Weights of a small GPT-style language model, trained from scratch on English Wikipedia.
Size: 26 layers, 3 heads of 128, MLP 1024 GELU, vocabulary 1024, 24.5M parameters.
Architecture: LayerNorm before each block, rotary positions, biases, untied embeddings, attention and MLP in parallel.
Training: a variant of Adam for these matrices, 925M tokens.
Each number is 500 + 40 x the weight over its row's rms, rounded and kept within 0 to 999. Layers, rows and columns count from 0. Numbers have three digits each. The size before them is the row's rms in percent of the matrix's.

# layer 12 attention key, 384x256, rms 0.0685, rows 214-256, columns 128-191
099:436478567467508498483395533467514529474528496526483524458478504528561642565524514484506465457449545504464476458454524516556505493551471491488442467496535546483499508508551554487472490506508477
109:473547430578483484548504517536537495528539508502464435505572521443538528484496496500436502434487473430566505540511478536441525416502533488489514496516416543480497459485520501459490496554542464
105:410378527460509515463541448522495485561460547458473445442466428467507507414466479487498543401508561458480472537500568576464477534451478483525537529524515505463487542525484536441520481509459481
102:550425537570527482505495462466388469462469427516497520507517500491561511490497532491485525439486473471604516421550485473471502551518466538433471495520508479448488510440446510428491493457531506
104:548470570570417468553537470483524492439475555521525510480575502504525534478546571550501564524481502428526500480414496472518464530495507435550518562492535511473487550473467454540499533483453480
104:534480467570499484559509506490568516502562537484497493493552541440491480418404549505496564448522502482543570442391499576465511493525472525542479504485518524521517528479488498423463498505489503
108:514437547477424464508496478473470501483587544492512448540525531442487541539494521465465473470506541506591471547432528491497523477444432534449487497548529493539424584525492471427492524474462576
102:472534550470535486518516550491461461529451572501488444482504437485505553489535523507494481513473520499392523525440524508517503489506517543477435548559512465451482467532480566551638558456478427
108:449572468474476512445396544514563517504495437530516503542445513469508430545533526484508496433409492486508501524501533518528533554474463457528523524504530525498468559459565546583523524455434526
112:498571519528497514486566506415510441453589532539462561526455569463493425461542504510508467533503465504506547470526517453511525484500569490474473600457536525496556447427471529541498459553458481
104:494495505491472494517454417446494449537491466485557475531588513523454477514500504539445462485518473476543485446490412509583434608514499478480617501481526481495505478513491504492470516528455437
110:474545476565440516556511489458461451537519558477478538462547422465489562478534463524469462497529421460530427539468548512507505479512474483455517528561512494389503442557442523496493525507459500
109:463488500495515441450406539511475482444513464482531498477500517515421468518538475515475595467485509476424534465536529490520543510486497507404419540440551520507533554546485479540502482493586473
108:482488559558541478460459523509502514473497480580474441509546505559486542518549527484497528405413452568553430565537494476487493498521536527548457438521474511436539513449468421530560536510522514
112:537551452558537501411569415534519515552488509562469487463529521529557548524440493473492496488473515489458526507426564455521519469545464491438462512492493494505437514492454502450498536503472520
100:443435513467482418540488448462505473588519503525512484466490527472468560525497575512530560506489500553474467562483549479473527485524512552430523510502521510475473421511482513607586486532510502
104:601552556520561569443423530500524513471516449521482562502473584524464514569504573516416510472439502492503529478560501567433493509483449505546423503482543511508505463529490530497498471484513523
105:542517492531519561418468490471532506512583558545471468550481447519501503469515456466432455468559513499508502540536531521511474545518489551513555486482465538478552500508528502523480594478548509
102:439499469551522516488455444443475529543468483483514494495470489503445501536455484564533556492455504515519522501543520549524519509544519521526518518529461417431542479467521503554487478504485439
111:477486444483519470461424511465462465497492534523581503450500499497491483531459515518527437471441515475519484493539503512515488595432548539494449468469506409491503534504503484422514479457520494
108:494488440459408482455552517507526488565502514491449596550496524517446543489461515502503523559545513465529494414539537425502497534505462499534536480450544468535489544449517601489497529477562570
108:532612505519527449520438558540462505480471537480546470508518556499462527549485536557541511550506537572461562520503409451495535416572500468473500443472530462511581484484471478541483499566479531
097:499484509511504538536576482484471489489455439572472520460536477444484475550536480486524512499466441503470532485384501484467548426548482475484544469436498526527454483471527538555505492466490468
110:525536523508501474535498490501480449510504544567490436576533571453498493500534470555546492569490503494518503454522498535532520417473432512549455442545537528523485486524481507554505538475473520
099:494522567470492477509427507612506542471407476551555526474426450457512462553475493425413574489439600498511582509448507507519486462533569469520568466552506502511508516529518448481490439474469455
105:442470493482492481489515538550556575558502436464500518471547565506498541593466544479476485492434422537410530518461496502524436473446546509556505470454428488526466494512491482468495449471512533
104:526488529524470538527496494468572545518531532463401590544511430483609466518494434498539478463490537513509498509518549471493495494531521458481509565527502561516552561464472514480472455520529434
104:502485509429493510485474473521515551470532487502444511530524525470510518518467471522482503520451516510458498512460559562493511479475392533479622498545468494497560514472502483507475465465446509
102:496480549439466439529463510519504491513498516495499429510432500483530492391527555475510534493521560496504519382613456531490521521548549503509521448531441503447453543515474551544547475476530526
106:563502510474452531478496509451523590519518541541461534509476511518542459510488405458554427518436471517503469531411506471496407501507411488468511509496504554469458497501513482432495453522499569
107:426492459524540511491533514542469507475524522506410566486433489493465471472475539493498491525422551483555466497463437462499479480514620539517451432479450517584511490521404445515545456485493458
102:540462458498484484486600454487470472491502504561573436480491480502512504578487464452471494501496458541538468509506532430449455556474542492510471515449409532509480473465507523464527505504551568
107:528501543389434569490472486438552540495516506513532442536598569545529534422526523452508506477529481625541489559442540541423476469581494476496471502487496518499538506431552520505465577488465527
108:549535456539430593526462418498450489508501511619537532484470442478530508495481535472520480484450512512495524456489522556524492525545454561527536510509464541472451515475493539493530464420407535
098:546459601490524505586508529505529516479417535446503460513450459444549492469479446504508531510478505511500486598531556448498435546563456518560505400588508490493494486504455427511424444476404430
105:534460464508473485457470544456583415507478514609599573488451420498472527451460509477508456517532536508469557549503484465414549526574569582502584381505565502560506535523459502518561486505519501
110:498500462512508420507397480513414481589524474481531479542542436534449514477516461543512458559534541429471528547509444518507492510483457497524554540498553520479585498508468434400501428506486550
110:540502477482509515500507550473518483536445437569486544503507429518526527552513501487582510495420561501454489405503508487472516429515461493534451427494534525549539460504564574431575491518490509
107:511555471501512478525557534513506435435515518459490518538477466451525490503497468445438553421463461486525462568479565518510510518462434434476482527481487547565481510481531515570504599475514544
104:525478468496615504431516479512548478489526476469522431503523560548465520485439535488441482465519513521448523501498450535426487510419498608486466476472521505452610509482521478453525500513500445
108:547441483438443492502450548497493466525434540416496456581582460470490512516547477477493472541488486471556448514446486476538473477513520457530497465483504576425533461552439434479440448529435461
103:530578473438521514487560521461520470566603533586511483487485473586484481511525468508527473472465522542537528513531476468495516577551527442476529510536446505488514523407495548485464539417446463
072:412486500547510552509530483486483506534476465455439483525466456488485491555543531529520462448512537511492471467381422501493514481445496513456518450466562458484547489481541496478558573483541492